Weights of a small GPT-style language model, trained from scratch on English Wikipedia: 16 layers, width 160.
Each number is 128 + 24 x the weight over its row's rms, rounded and kept within 0 to 255. Layers, rows and columns count from 0. The size above them is the row's rms in percent of the matrix's.

# layer 4 MLP up, 512x160, rms 0.264, rows 341-362, columns 0-159
size [118  95  98 104 106  90 101  99 100  83 111  95 109  94 116  98 101  93 101 101 103  97]
[[113 119  98 123  80 129 129 151  59 160 109 138 144 115 161 136 114 155 118 124 148 149 126  89 122 103 100 147 152 104 120 146 134 151 117 146 100 103 149 136 131 151 148 145 173 131 128 140  99 134 133 183 102 135 155 110 134 145  81 179 123 130 149 107 157 160  48 105 117 129 153  93 147 143 132  90 157 155 171 101 138 122 139 108 115 143 144 114 114 163 121 126 139  97 127  85 108 126 165 111 130 134 152 120 129 135  89 132 145  86 139 156 124 127 116 171 126 147  94 122 172 168 102 148 128 125 132  99 141 110 122  92 127 153 150 100 102 145 155 137 114  76 132 109 164 103 129 144 110 144 113  99 118 129 127 176 127 136 134  94]
 [122  89 143  79 136 133 141 138 142  94 121 102 106 122 137  90  86  88 167 129 157 130  85 174 112 119 150 114 126 118 114 129 124 113 124 127 158 137 123 161 143 149 146 115 155 124 115 135 134 164 133 108 142 138 111 111  80 103  97 110 105 168 114  82 115 114 102 133 100 159 173 162 121 154 141 100 151  69 201 112 163 146 169 124 143 140  93 165 129 121 129  79 133 154 132 159 136  85 140 126 154 128 113 147 122 134 137 120 120 148  91 122 146 140 109 117 165 125  86  97  95 113 121 112 118 124 136 148 112 104 143 146 108 145 101  92 152 125 139 163 147 137 132 123 133 127 125 158 168 155 163 112 151 155 127 105 140 176  98 122]
 [ 97 156 111 153  98 151 112 130  89 115 136 122 120 124 112 131 132 112 109 139 128 163 105 160 169 120 142 130  73 151 142 121  91 141 122 110 129 123 162 111 135 154 127  67 163 141 111 100 148 117 184 131 162 166 111 116 213 120 122 177 106  99 140 152 135 185 118 105 149 112 119 148 111  76 140 146 107 159 111  95 156 131 153 103 114 152 115  98 137 114 148 101 128 133 141 132 118 132 105 136 149 122 132 105 177  89 150  92 128  92 118 168 117  99  95 129 121 124 126 110 121 125 122 142 130 126 141 117 115 131 143  91 133 103 144 115 107 132 154 149 110 173 146 139  82 146 126  87 152 146 117 125 154 149 106 120 137 142 179 105]
 [ 93 139 145 115 120 111 125 139  68 164 136 113 144 139 130 153 129 120 122 166 140 141 158 138 140 123 191 101  95 132 108 145 137 134  92 139 113 147 100 116 160 116 157 111 127 149 132 106 146 101 113 155 155 108 145 103 134 138 123 101 139 176 142 174 185 132 171  96 160 109 137 159 170 145  90 144 114 120  99 143 135 114 137 151 136 124 131 109 103 148 156 159 105 166  99 129 131  74 113 130  93 122  57 121 147 145 110 133 116 146  82 114 120 102  80 113 142 143  95 118 158 121 139 157 131 141 139 136 105 141 110 137 115 103 145  97 124 104 138 110 159 127 144 135 178 123 116 153  70 147 121 103 123 108  95 120 158 115 145  91]
 [104 156 163 128 131 164 174  99  81  81 140 150 168 131 146 138  95 113 103 149 117 120 145 116 100 140 166 120 124 106  84  91 152 125 118 136 128 127 138 100 141 132 116 159 147 136 160 127 162 102 124 152 139 109 134 125 114 133 111 126 117 114 120 121  86 145 202 134 157 131 148 115 109 112 103 159 123 172  65 137  94 111 120 157 151 105 120 151  88  87 141 116 124 137 128 112 137 151 133 145  72 136 168  77 132  99 155 126 148 148 124 139 110 120 117 104 107 181 114 136 152 123 165 110 153 114 120 153 108 118 116  84 113 142 132 117 169 130 100 135 112 108 133 113  99 142 115 138 136 125 142 151 170 117 163 144 171  84 123 139]
 [116 141 155 172 117 129 142 156 105 117 113 108 106 120 108 146 136 148 110 140 122  95 122 141 143 130 181 150 120 117 163 138 174 110 109 136  60 139 166  95 137  77 157  90 116 115 158  90 129 130 109  89 122 118 124 132 139 161 143 140  97 123 151 104 159 163 141 101 168 126  84 138 155 180 137 139 171 130 121 165 147 150 109  96 114 109 114 112 128 137 108 138 103 109  81 121 106 126 124 130 102 135  96 138 109 165 102 147 134 158 108 130  93 141 143 154 156 124 144 148 129 131  87 108 119 112 123 114 115 123 152 117 151 165  84 103 144 101 185 114 109 112 135 139 117 160 155  86 143 143 110 125 150  95 133 164 147  75 143 124]
 [147 148 110 162  81 152 146 152 110 148 106 117 138 116 113 108 104 135 116 137 142 137 121 111 127  99 152 102 149 142 130 111 186 125 111 103 128 133  94 149 131  95 119 135 122 119 120 135 143  92 117 124 125 152  98  50  93 174 179 104 169 113 151 119 114 101 151 126 138 112 155 111 107  99 157 112 136 154  95 123 123 126 107 133 152 150 106  92 108 122 146  95 147  95 125 117 110 133 147 166 130 157 137 121 149 177 134 132 142 146 142 104 131  95 114  87 137  96 119 131 137  84 195 129 111 146 117 145 116 121 156 148 105 139 158 171 134 128 164 110 109 161 105  98 175 119  91 112  93 145 137 133 139 162 172 111 132 148 177 133]
 [105 146 105 107 105 168 113 160 133 137  97 110 129 111 158 122 156 154 108 122 100 117 145 121 151 143 123 150 100 143 124 139  74 154 143 117 161 137 146 136 150 169 121 177 180 128 154 108 195  97 176 145 117 151 129  75 126 147 130 144 113 108 176 128 176 114 135 127 131 116  78 138 152 127 151  76 128 121 128 132 129 142  87 139 132 112 125 128 158 183 160 123 116  92 141 160  97  93 104 142 167 151 109 122 148 108 135 124 129 112 105 107 101 145 133 126 112 169 104  98 107 105 120 101 148 137 149 106 151 107 118 136 131 151 131 119  98  74 140 132 110 115 121 113 136 102  99 145  91 147 129 137 156 101 107  88 156 109 103 119]
 [100 108 145 158 120 117 102 111 112 101 132 113 151 143 133 131 102  95 122 164 110 116 135 137 117 120 135 131  89 177 114 134 156 160 153 127 135 150 134  95 115  74 183 114  72 118 163 134 170  91 174 127 123  87 160 130 158  87 132 121 137  79 115  77 167 110 144 131 107 109 129 168 151 112 122 100 112 111 119 137 103 125 156 130 126 154 167 110 122  67 136 147 122  84 152 104 115 117 161 145 133 173 138 113  94 117 165 146 121 174 144 131 163 108 143 100 142 120 113 167 145 153 158 142 126 145 108 151 150 139 137 141 124 103 106 127 125 149 119 109 112 128 139  99 133 137  87  97 157  92 134 119 113 147 159 121 154 161 129 121]
 [170 129 128 103 127 136 116 116  99 147 138 103 163 156 141  93 124 108 138 156 174 136 123 150  59 112  96 127 121  92 148 106 125 141 133 147 119 116 115 133 170 141 180 133 153 105 159 128 123 133 143 119 116 128 159 156 136 153  57 165 115 122 139 105 125  82 150 122 136 178  86 137 153 141 163 118 144 101 172 116  90 108 130 119 142 132 119 128 138 137  85 139  78 172 125 148 137  73 140 129 135 141 113 114 131 109 137 100 111 129 111 128 138  96 113 139 143 160  87 113 113 127 111  87 112 100 142 140 120 107  96 154 119 120  93 132 138 146 164 118 181 143 141 107 135  89 135 124 155 178 140 141 106 110 162 128 140  89 142 128]
 [123 123 156 134 110 115 139 130 173 110 190 115 142  91  92 125 136 113 184  98  95 131 106 123 116 119 154 120 116 105 133 156 156 144 155 108 111 111  98 129 152 114 131 117 127 145 151  97 154 139  90 111 187 178 114 116 136 138 127  94  79 106 107 148 129 119 149 125 105 149 135 108 124 124 132  95 141 126  87  95  66 134 147 147 117 150 128 107 133 210 105 128 113 110 116 128 138 146 140 169 144 157 165 160 139  99 136 134 114 163 108 146 175 141 139 148 144 126 112 111  98  92 154  94 125 114 142 113 118 131 139 123 121 112 136 127  77 100 113  99 105 122 156 132 134 120 134 181 126 123 151 111 120 107 148 182 154 123 100 133]
 [ 66 115 162  76  79 155 104 113 112 111 100 137 144 130 140 131 155 120 177 113 132 123 130 116 165 150 159 115 130 194 107 143 129 115 144  80  79 146 156 169 123 116 118 124 115 129 120 121 138 129 149 145 118 165 119 128 114 108 152 147 121 131 123 137 151 144  72 123 161 121 137 109 108 126 138 137 165 128 109 144 150 135 126 162 147 117 112 137  74 135  71 105 102 119 136 132 132 124  83 139 117 110 154 143 162 132  99 131 106 144 121 110 147 122 118 158 130 173 154 114 134 107 124 102 129 124  93 121 152 127 160 165 158 111  98 126  81 128 105 110  89 107 167 182 154 160 102 171 125 165 110 117 124 123 131 130 108 153 141  99]
 [101 112 141 126 105 126  86 113  92 166 130 132 120 146 141 135 152 117 132 136 169 143  84 143 126 176 160 114  89 119 134  99 124  96 111 107  89 123 151 160 101 129 126 119 129 143 113 122 117 132 142 131 137 121 127 134 136 129  69  81 117 157 146 141 152 128 149 143 107 142 148  88 123 163 139 153 138 105 145 121 117 131 133 132 117 124 184 153 137 118 136  79 178 174 131 112 151 132 105 145 115  79 116 133 114 138 107 128 151 150 131 138 116  73  69  88 185  74 147 149 136 148  96  93 147 118  85 123 130 109 143 133 114 183 120 126 161 111 119 154 168 114 120 113 120 117 166 135 126 125 143 136 111 112 114  89 143 172 126 159]
 [146 125 162 168  98  92 100 156 127 143 120 137 126 151 149 121 127 117 124 130 108 156 137 160 148 156 154  85 110 154 126 114  95 195 126  83  81 135 139 161 141  94 177  76 145 114 145 133 123 105 112 118 129 132 126 125 110 109 171 108 123 125 136 160 104 134 124 110 108 124 123 125 121  91 150 108 151 135  96 116  97  93 145 100 103  91 163 161 179 139 150 124 151 173 129 131 130 106 116 124 130 142 127 155 131 136 103 133 134 111 164 144 126  62 153 116 101 146 149 123 129 140 102  96 153 166 114 141 126  95  77 120 129 109 160 136 157 155 122 148 134 108 104 130 146  63 133 115 114  94 167 112 139 140 141 172  99 133 128 125]
 [129 128 137 136 102  98 132 140  99 134 160 109 128  97 120 154  72 117 128 152 138 147 124 136 156 118 141 145 164 135 127  83 117 122 109 124 121 140 100  89 138 121 114  97 157 190 145 100  99 143  95 132 120 140 168 128 133 119 116 139 122 140 151  97 151 115 136 101 106 135 142 149 159 110  91 144 121 149 117 160  97 135 122 140 179 154 132 176 149 118 131 131 136 109 132 135  84 146 156 111 106  81  99 121 143 155 156 139 111 129 163 164  71 172  55 166 113 157 125 165 115 112 131  89 101 134 131 121 122 113 127 124  95 113 163 128 145 162 156 179 108 132 110 130 157  92 136 124 106  85 130 140 136 113 105 163 123 142  88 143]
 [143 152 121 125 155 117 124 135  75 116 164 114 107 135 133 127  72 141 103 130 150 132 178  90 128 124 109 125 139  94 107 104  85  88 132 117 141  99 150 126 125 136  98 143 189 153  89 132 100 138 104  86 197  96 160 114 106 134 144 155 128 140 135 129 114 125 137 164 135 137 123 141 142 127  79 122 138 155 135 165  82 104 123 154 125 134 100  77 163 103 130 140 109 141 112 185 109 123 110  80 135 132 120 159 134 108 135 119 102  92 148 170 128 143 128 128 139 118 139 130 183 151 124 123 138 119 123 159 116 115 140 129  85 102 108 101 155 136 128 133 122 173 145 120 145 101 131 141 138 160 163  92 150 151  91 171 130 127 138 125]
 [119 105 154  84 142 109 137 126 130 125 133  85 129 143 111 144 110 140 132 127 134 117 141  75 146  98 171 174 124 142 120 144 133 127 133 141 105 129 105 111 113 139 169 186 138 102 177 133 179 135 110 130 144 112 143 112 123 171 121 170 144 118 151 158 139 107 115  82  72 106 103  96 140 126 135 117 169  65 124 148  89 112 151 169 159 144  84 142 142 107 110 150 134 186 110 120 121 121  75 121 137 137 105 140 134 111 114  95 107 112 113 106 103 144 106 128 134  98 134 127 134  92 126 124 135 110 126 120 132 114 122 124 137 159 137 157 104 157 130 113 121 175 116 113 149 167 123 119 130 142  93 152 153 108 195 113 176 117 125 119]
 [134 102 132 127 152 117 131 141 135 149 133 105 116 154 119 106 130 102 123  71 134 147 109 157 133 108 157 181 134 145 115 148 143 114 114 153 164 154 146 154 158 156 143 121  98 133 149 113 123  73 137 109  92 137 118 126 100 122 114 127 125 131  88 132 119 129 136 128 128 142 123 128 107 119 132 140 111 100 124 121  98  99 124 140 123 152 149 130 109 106 120  77 107  78 132  90 150 115  87 106  90 172 106 158 196 109  93 144 128 176 134 176  91 115 150 151 153 149 142 190 152  60 108 178  99 156 152 149 115 122 154 111 110  89 148 142 135 159 146 135 131 141 137  96 151 140 118 141 132 100 136 166 147 135 122 131 150  98 142 101]
 [129 102 134 135 106  78 130 108 134 164 155 140 129 124 131  88 145 122 125 115 104 120 112 116 118 110 182 129  93 157 126 115 163 111 176  90 118 152 114 156 119 145 132 143 145 145 103 126 158 139 130 135 106 123 102  64 109 174 138 140 116 130 127 118 162 120 173 147 123 170 110  98 164 132 122 139 165 130 129 115 105 128 130 168 158 125 108 139 145 126 129 159 138 172 185 115 161  55 153 110 108 117 133 129 139 114 136 139 147 139 116 119 130 157  71 144 160 127 112 134 110 138 143  86  90 135 141 128 161 143  80  84 146 103 115  96 114  83 151 174 134 126 137 112  96 115 146  85 122 125 123 142 107 109 138 123 170 107 142 148]
 [153 140 113 115 126 173 138 118 155 175 133 107 148  81 129 163 179 105 159 110 137  93 121 139 121 100 122 118  95 104 155 121 134 119 107 101 111 123 132 146 123 131 201 114 100 107 126 158  58 138 110 148 126 129 136 105 113 155 146 149 120 106 128 108 161 152 155 110 169 143 136 179 117 140 141 121 120 112  98 134  85 125 137 100 148 110 139 159 151 142 108 120 126 150 137 142  99 155 123 125 147 114 124 130 107 107  98 162  97 115 112 112  95 128  59 144 108 104 167 122 132  85 130 142 146  85 117  93 138 138 184 161 133 158  74 133 130 134 123 126 132 140 155 138 160  98 137 154  99 148 143 100 108 138  95 147 135 153 119 124]
 [ 97  88 102 146  87 147 154 141 119 130 155 108  75 108 121 123 149 131 138 116 151 157 132 115 139 151 133 101 147 150 121 103 140 124 132  95  87 172 153 148 164 151 182 161 172 130 123 155 159 164 133 115 107  95 121 126 114 139 119 131 104 134  99 132 128 154 127 116 110 153 124 110 136 170 123 117 108 137 192 124 138  66 131 110 172 129 108 138 137 100 138 139 102 141  70  89 115 131 128 119 111 128 159 112 135 161 119 106 131 108 146 145 125 102 119  76 135 121 133 126 106 144  98  92 137 152  91 106 143 122 165 139 104 121 143 156 138 112 108 123  97 156 114 154  81 199  99 146 122 153 117 145  97 144 127 158 140 105 121 156]
 [157 140 116 107 125 138 103 142 167  77 134  94 130 113 158 145 141 122 134 102 103 132 113 137 138 104 131 104 158 132 129 140 198 124  97 104 133  96 114 162 131 131 132 156 125 121  91 126 139 162 138  48 134 101  58 151 120 123 107 171 113 125 147 151 125 129 139 146  97  72 138 131 117 129 139 105 141 157 133 133 122 108 144 174 138 152 137 122  92 120  78 162 146 154 120 114 124 143 160 124  98 109 123 139 166 143 112 125 120 156 130 104 125  93 114  92 143 115 181 147 144 147 115 172 142 137 120 130 107  79 107 128 125 117 154  91 147 165 139 165 106 112 123 108 120 135  91 154 130 141 133 163 147 125 121 130 162  94  81 136]]
# layer 4 MLP down (transposed), 512x160, rms 0.124, rows 341-361, columns 0-159
size [119  92  98 117 106  86 110 101  99  84 113  96 114  99 118  93 102  86  98 111  98]
[[128  90 134 159 159 160 137 136 119  86 156 169  59 126 144 131  94 119 137 115 120 149 152  86 144 129 124 159 147 128 123 132 116  89 146 141 137 126 115  85 129  85 192 105 108 122 112 150 107 108 124 151 104 166 114  99 116 121 123 143 113 149 163 140 113 152 106 101 157 128  99 160 169 129 118 137  76 126 139 147 155 141 112 184 147 157 136 122 148 156 111 152 153 119 123 106 121 100 161 122 112 150 135 115 128 146 103 102 157 114 131 149 101  97 123 169 111 128 129 125 147 132  77 140 100  86 153  92 121 141 127 141  96 163 148 122 110 117 164 128 167  69 145 107 147 142 111 108 144 126  89 156 123 124 106 149 168 131 154 118]
 [134 129 127 147  95 125 120 160 137 136 162 127 143 160 113 163 136 108 142 125 170 106  86 105 119 156 150 111  89 130 114  71 120 132 166 135 125 120 136  79 144  95 120 102 109 117 140  98 127 163 143  96 103 105 174 142  85 170 135 130 136 133 132 139 117  99 117 146 140 116  97 123 190 151 160 153  74 142 124 139  96 155 144 140 182 160 124 116  75 114 143 146 116 104 120 133 112 161 122 126 151 148 136 168 149 144 113 142  96 120 136 133 101 160 116 134  81 102 126 185 144  88 117 152 137 155 110 128 130 136 139 121 156 136 124 132 142 162 130  97 135  59  95 141  94 140 140 132 113 129 111  96 126  99 101 138 149 113 150 134]
 [100 126 121 142 157 136 152 137 109 109 131 158 128 141  91  92 158 130 155  90  90 136 151  92 149 155 103 107 128 131 146 148 124 130 154 135 113 149 154 106 138 150  89 155  94 139 180 127 122  76 123 105 114 124 140 137 141 122  91 177 181 116 104 139 108 166 146 130 131 126 112 142 138  97 118 124 152 119 164 100 134  74 138  79  55  87 153 136 110 122 134 166 119 141 147  94 142 127  84 119 160 124 125 123 116 112 117 143 115 176 119 139 150 129 170 142 150 145 113 152 118 159  97 139  96 125 135 112 120 102 146 110 113 131 159  86 133  84 117 122 122  97 121 126 111 146 135 163 135 167  97  96 163 152 148 149 146 127 112  96]
 [134 110 104 151 152 153 107 140 152 144 130 122 116 114 137 158 145 110 126 116 123 163 147 150 135 157 125 158 115 131  85 127 134 152 151 147 133 131 170 164 109 160 125 133  99 190 152  89 106 130 161 123 117 132 132 155 131 122 130 135 129 101 100 126 130 142 130 105 157 106 160  71 136 130 140 114 115  98 134 162 130 136 152 111 109 109 112 153 134 102 105 121 154 131 143 116  92 106  76  87 178 136  92 104 119  99 114 140 134 154 128 108 111 152 120 113 150  89 121 117  96 162 167 123 119 143 151 117 135 122 134 137 140 154 123 186  85 151  94  96 136 106 115 123 104 162 143  70 112  86 137 124  85 168  87 110 118 106 192 160]
 [130 148 123 165 152 102 125 103 158 146 114 111 145 148 144 130 180 135 120 160  99 167  98 128  95 138 119 177 127 139 116 153 116 155 175 140 112  86 131 146 141 166 131 116 146 158 123 108 109  89 149 113 130 128 151 134 133 102 119 115 108 131 156 102 112 107 132 115  99  99 153 118 168 100 141  92 108 110 140 122 155 139 102  79 105 109  98 151 112 185  58 110 146 104  96  95 149 140 115 107 155 144  96 135 147 125 122  91 134 163  90 117 120 152 158 151 103 123 109 113 112 101 111 142 142 158 156 136 120 130 120 127 105 116 126 111 100 172 162 143 113 122 158 150 130 142 117  75 140 143  82 134  82 162 135 122 126 164 148 157]
 [122 151 143 130 167 139 129 118  82 120 162 118 122 157 125 155 117 117 149 108 124 159 106 123 141 144  98 127 121 166  65 139 112 137  95 145 143 122 133 134 101 112 148 117 110  84  80 110 150 173 132 153  90 125 144 128 125  71 134 150  86 140  99 124 100 122 117  87 145 106  88 147 128 131 156 132 138 112  94 185 127 162 119 119 124 134 101 135 134 137 145 132 116 134 103 118 129 108 139 137 111 156 129 151 184 151 110 115  89 146 137 135 161 168 102 167 103 120 104 143  44 120 139 124 147 118 143 119 144  96 118 132 115 118 150 127  94  98 132 122 121 174 105 110 135 119 152 145 128 126 103 141 110  97 164 133 160 187 171 138]
 [146 134 123 136 161 110 103 135 125 120 115  91 123 115  96 126 155 123 122 108 119 125 154 123 117 158 149 145 147 118  97 130  91 136 125 121 137 122 153 116 127 159 156 117 166  99 155 121 123 118 117  97 135  89 106 116 128 108 124 190 156 127 130 105 114 140  86 146 153 108 120 162 174 126 142  79 151 109 163 120 102 139 125 141 160  72 125 130 124 141 131 139 143 152 129  87 149 128 119 101 181 165 148  99  87 117 192 160 112 127 159 128  79  95  99  84 153 168 154 150  94 121 150 148 144 174 132 122 147 130  73 114 159 148 135 129 114 109 115 140 126 108 133 139  82 129 101 171 111 125 153  76 106 129 102 123 118 105 142 124]
 [153 171 165 173 148 138 124 140  86 137 160 153 117 128  57 133 126  88 118  91 106 155 102 182 160 120 141 168 104 141 107 142  94 161 126 147 138 145  92 116 128  97 103  97 124 145 123  93 143 130  80 128 132 142 162  94 170  83 140 123 140 159 102 128 129 148 125 147 140 121 155 121 166 112 143 137  94 141 140 134 166 184 156 164 131 132 144 169 104 141 133 124 141 149  90 113 130 116 119  80 125 122 139 126 128 107 106 165 104 128 130 116 113  97  93 100 125  97 144 142 108 141 149 119 149 132 129 139 124 136  90 152 107 102 100 129 103 133 112 131  91 142 127 132 139 143 103 125 154 158  95 149 128 130 120 108 121 104 195 112]
 [114 135 100 137 122  88 141 125 172 159 145 111 160 115 144 141 128 127 100 119 112 156 134  98 116 105 113 148 144 113 126 135 118 109 130 151 146 137 109 158 148 162 101 125 150 111  75 121  91 135 108  97 113 139 136 109 152 147 169 147 115 196 137 137 127 157 125 101 170 121 156  91 126 153 157 150 148 133 119 103 197 158 114 105 144 115 133 147 105 168 125 140  80 135 107 134 129 125 102  97 155 100 105 121 143 137 150 123 119 121 157 155 135 140 149  95  81  95 154 119 118 121  94 144 164  95 181 114 108 115  71 156 130 136 158 124 114 125 153 126 123  95  61 127  80 129 129 172 133 106 152 151 105 147 137 115 101 124 119 127]
 [124 120 140 147 111 148 161 142 145 114 130 204 118 118 109 140  88 153 114 144 125 100 131 116 111 104 150 113  84 117 128 105 116  63 135 168 135 136  90 108  88 173 131 141 131 122 124 124 157 121 105 150 118 156  97 194 127 137 119  99 164 126 127 146 122 134 113 203 115 136 132 112  85 114 133 157  75 140 144 108 143 121 133  68 125 146 113 143 161 135 150 118 137 112 116 142 135 127 148 130 115 127 113 150 172 123 102  99 141 154 138 165 143 116 145 136 183 129  88 157 100 123 154 124 102 160 103 153  94 113 136 125 121 161 130 165 113 129 119 110 128 111 105  71 128 101 146 135 101 131 101 157 161 138 127 123 116 155 134 148]
 [162 125 162 141 148 145 130 137 137 138 147  83 125  89 113 111  85 112 113 133 136 154  92 143 116 135 161 119 102 110 163 108 138 129 144 126  73 116 108 118 163  84 165 112 174 125 160 152 120 129 143 127 137 124 115 147 133  91 135 156 120 129 141 192 102 123 133 135  99 120 141 111 119 110 123 157 164 132 106 109 152 122  81 159 132 131 124 110 104 129 151 123 107 130 141 106 113 128 145 178  99 145  98 148 116  96 111 106 125 117 110 168  82 159 124 128 155 140 130 149 150 122  83 124  93 144 104 129  85 119 140 108 104 109 131 105 121 126 134  95 164 132 123 172 153 135 148 221 164 137 142 158 110 102 106 144 132 156 109  87]
 [128 112 180 133 142 137  68 150 125 180  78 122 156 124 126 147  92 159 120 133 128 114 125 128 178  65 116  99 128 163  90 141 114 105 135 171  87 172 126 148 152  90 154 105 150 172 107 112 167 103 144 155 118 137  96 177  91  84 144 140 111 128 137 170 145 116 163 140 109 129 113 110  91  97 146  91 134 140 146 161 145 127 100 134 117 100 136 120 117 122 114 149 122 119 121 107 134 139 149 150  92 118 130 118 102  90 118 115 110  94 126 135 150 132  95 136 136 141 177  99 134 176  99 143 163 136  99 106 100 117 140 130 148 148 138 127 117 127 144 122 144 138 160 126  95 170 139 110 131  83 124 151 154 125 125 133 137 126 117 127]
 [162  84  98 139 128 146 124 152 145 149 104 110 152 140 118 128 152 129 120 151 107  81 107  65 143 107 149  94  98 121 123 151 144 140 117  82 133 120 155  95 111 132 142 110 102 129 137 145 125 126 138 116 125 140 188 113 152 138  79 132 120 116  76 132 140 132 117 113 144 156 133 161 135 130 121 157 143 139 120 101 109 128 143 119 122 170 147 123 114 128 133 143 137 156 148 201 104 100  77 139 153 105 119 164 142 150 157 150 154 143 126 144 164 136 101 132 129 112 133 122  52  89 158 116 144 170  98 103 101 127 121  93 146 126 118 159 108 109 155 115 145  81 139 145 151 103 139 103 156 148 131 141  73 125 153 156  91 123 134 116]
 [163 149  95 172 160 136 153 131 168 142  86 130 120 151 156 121  89 134 105 103 164 156 139 123 140 108 113 115 145 141  96 119 182 136 114 132 134  94 172 152 153 131 113  94 166 148 122  91 140 124 100  88 152  87 154  75 100 117 141 144 151 128 123 138 141 137 136 123 146 123  92 134 121 125 137  72 121 125  88 171  94  98 132 157 113 124 133 122 146 124 146 139 122 142 161 152 123 124 131 144  97 102 117 142 156 123 106 118 137 155 124 128 135 168 129 169  86 107 128 155 112  80  74 110 135 146 120 129 109 134 139  78 152 139 171 126  91 160 112 102 138  91 116 111 150  94 139 127 107 117 159 114 165 115 163 100 119 136 147 102]
 [149 148 143 129 121 106 100  98  78 148 112 122 151 123 185  85 107 155 115 182 150 151 140 140 151 115 121 159 147 117 110 140 129 135 115 128 146 133 145 155 137  80  98 116 102 127 146 136  83 180  95 114 128 139 197 106 170 141 141 144 124 136 138 139  99 124 117 131 111 129 155 134 161  93 116  92 141 117 154 131 119 141 103 132 146 113 124 114 103 133 108 178 136 161 100 128  81  75 123 121 102 156 132 140 137 115 113 150 105 149 115 116  97 148 124 156 121 142 113  91 127 154 105 127 154 129  84 164 118 122 129 161 136  66 151 156 105 154 125 130 131 116  81 123 154 134 168 116 131 103 119 131  95 130 140 168  90 141  85 145]
 [113  98 136 180 116 164 154 112 168  99 128 155 161 128 115  94 171 105 100 130 112 134 105 130 138 148 153 108 138 134 128 120 150 115 160 131 181 121 122 131 164 137 140 147 141  94 121 136 143  90 193 146  86 144 176 137 153 134 123 139 121 148 100 126 133 156 148  90 136 137 145 110  87  90 142 109 174  87 114 102 119 111 169 100 108 115 101 163 119 148 152 125 127 148 127 124 126 132 113 127 160 122 112 128 125 124 158 128 168 130 122 121 155 120 184 113 128 103  98 138  70 126 142 128  77 134 134 147 103 150  86 127  92 123 151 133  90  96 102 111 106 168 118 107  99 160 145  85 140  87 130 163 111 136 130 124 120 129 149 112]
 [154  96 118 127 148 134 139 128 113 121 134  95 117 131 111  91 131 101 127  94 130 130 123 121 105 145 132 145 134 192 118 116 125 118 131 124 143 118 141  96 146 130 139 134 118 152 109 118 174 116 130 139 196 157 124  67 142 145 116 177  97 153 116 199 138  90  91  74 113 127  90 148 102 135 133 116 151 111 122 139 147 129 139 167 154 148 130 147 141 128 164 144  96 130 119 167 127 143 110 120 182 111 117 111  65 105 120 151 124 162 103 135 159 165 143 119 176  99 129 148 147 107 117 122 150 123 111  95 151 115 152 116 106 134 162  79 110 134 112 126 157 124 113  88 113 145 114 129 136 140 104 120 180 152 110  78 126 113 118 130]
 [122 117 138 148  98 145 124 117 109  80 165 139 124 100 132 158 106 148 157 172 115 145 144  94 129 128 138 123 132 122 117 128 139 109 128 137  99 154  78 125 123 119  81 121 126 122 129 111 129 145 110 122 143 126 118  79 158 112 128 176 151  91 142 131 119 154 104 102 160 146 133 135 133 156 158  98 112 147  97 152 127 134 130 112 116 105 125 164 112 162 153 167 126 139 164 175 101 183 156 119 184  79 119 104  82 112 156 132  88 158 153 128 157 145 114  98 126  68 165  81 138 166  90 142 127  96 102 122 120 129 124 161 122 128 132 141  87  83 111 131 130 102 122 168 140 115 104 121 153  92 121 152 120 125 163 137 116 128 146 134]
 [160 157  94 122 170 115 134 157  99 109 123 162 158 120  84 111  83 121 157 140 145 127 121 161 111 127 115 124 116 135 149 134 114 150 113 160  95 160 133 119 158 173  69 154 159 162 137 107 166 111 182 132 123 152 139 127 134 130 135  83 189 128 161 144 136 160  93 139 181 110 142 160  96 101 140 117 143  95 121 113 117 160 125 107 140 124 121 143 131 111 139 112 135 103  83 148 125 139  62  90 138 112 157 118  87 153 137 102 130 106 157 143 139 154 164 112 143 125 117 100 129 112  87  99 127 141 148  99 134 110 126 132 143 138 115 118  69 113 143 103 115 142 144 140 120 128 155 112 121 115 108 131 136 168 105 113 152 113 114  88]
 [106  98 138 135 105 100 155  79 131 147 156 167 200 152 125 110 166 134 184 147 112 151 123 147 159 148 102 143 110 130 117 144 122 136 153  87 146 103 124 148 121  93 125 106  78 175  74 118 103 103 100 119 131 144  98 130 157  93 122  94 126 158  92  95 144 102 152 134 159 151 145 158  94 144 140 129 151 107 153 134 164 129 138 123  65 119 134 142 137 138 115 128 158 107 136 152 155 149 109  99 108  90 181 112 105 125 122 148 101 134 110 160 129 129 102 105 105 133 142 105 139 120 120  99 183 130 117 109 136 134 143 117 137 115  88  94 117 122 139 120 178 132 121 112 147 130 124 104 151 141 156 113 104 153 131 103 138 143 103 128]
 [117  89 102 129 135 132 126 170 129 135 138 131  68 119 110 109 182 143 157 129 120 129 107 141 116 123 171 122 145 169  98 146 122 107 146 127 183 173 104 111  94 138 139 139 123 160  88 165 147 118 149  78 118 113 123  80 128 119 129 147 104 141 142 108 134 117 103 144 134 157 148 147 113 156 165  72 103 130 142 146 164 113 130 149 115 137 117 125 140 147 110 104 118 137 107 150 122 154 143  69 160 118 118 149 131 160  94 172 131 129 104 154 154 133 153 109 125  79 133 116  99 105 118 142 158 122 120 118 120 175 118 103 134 139 124  55 166 136 120 117 131 146 135  91  95 100 118 103 138 142 147 122 147 119 120 173 140  76 122 143]]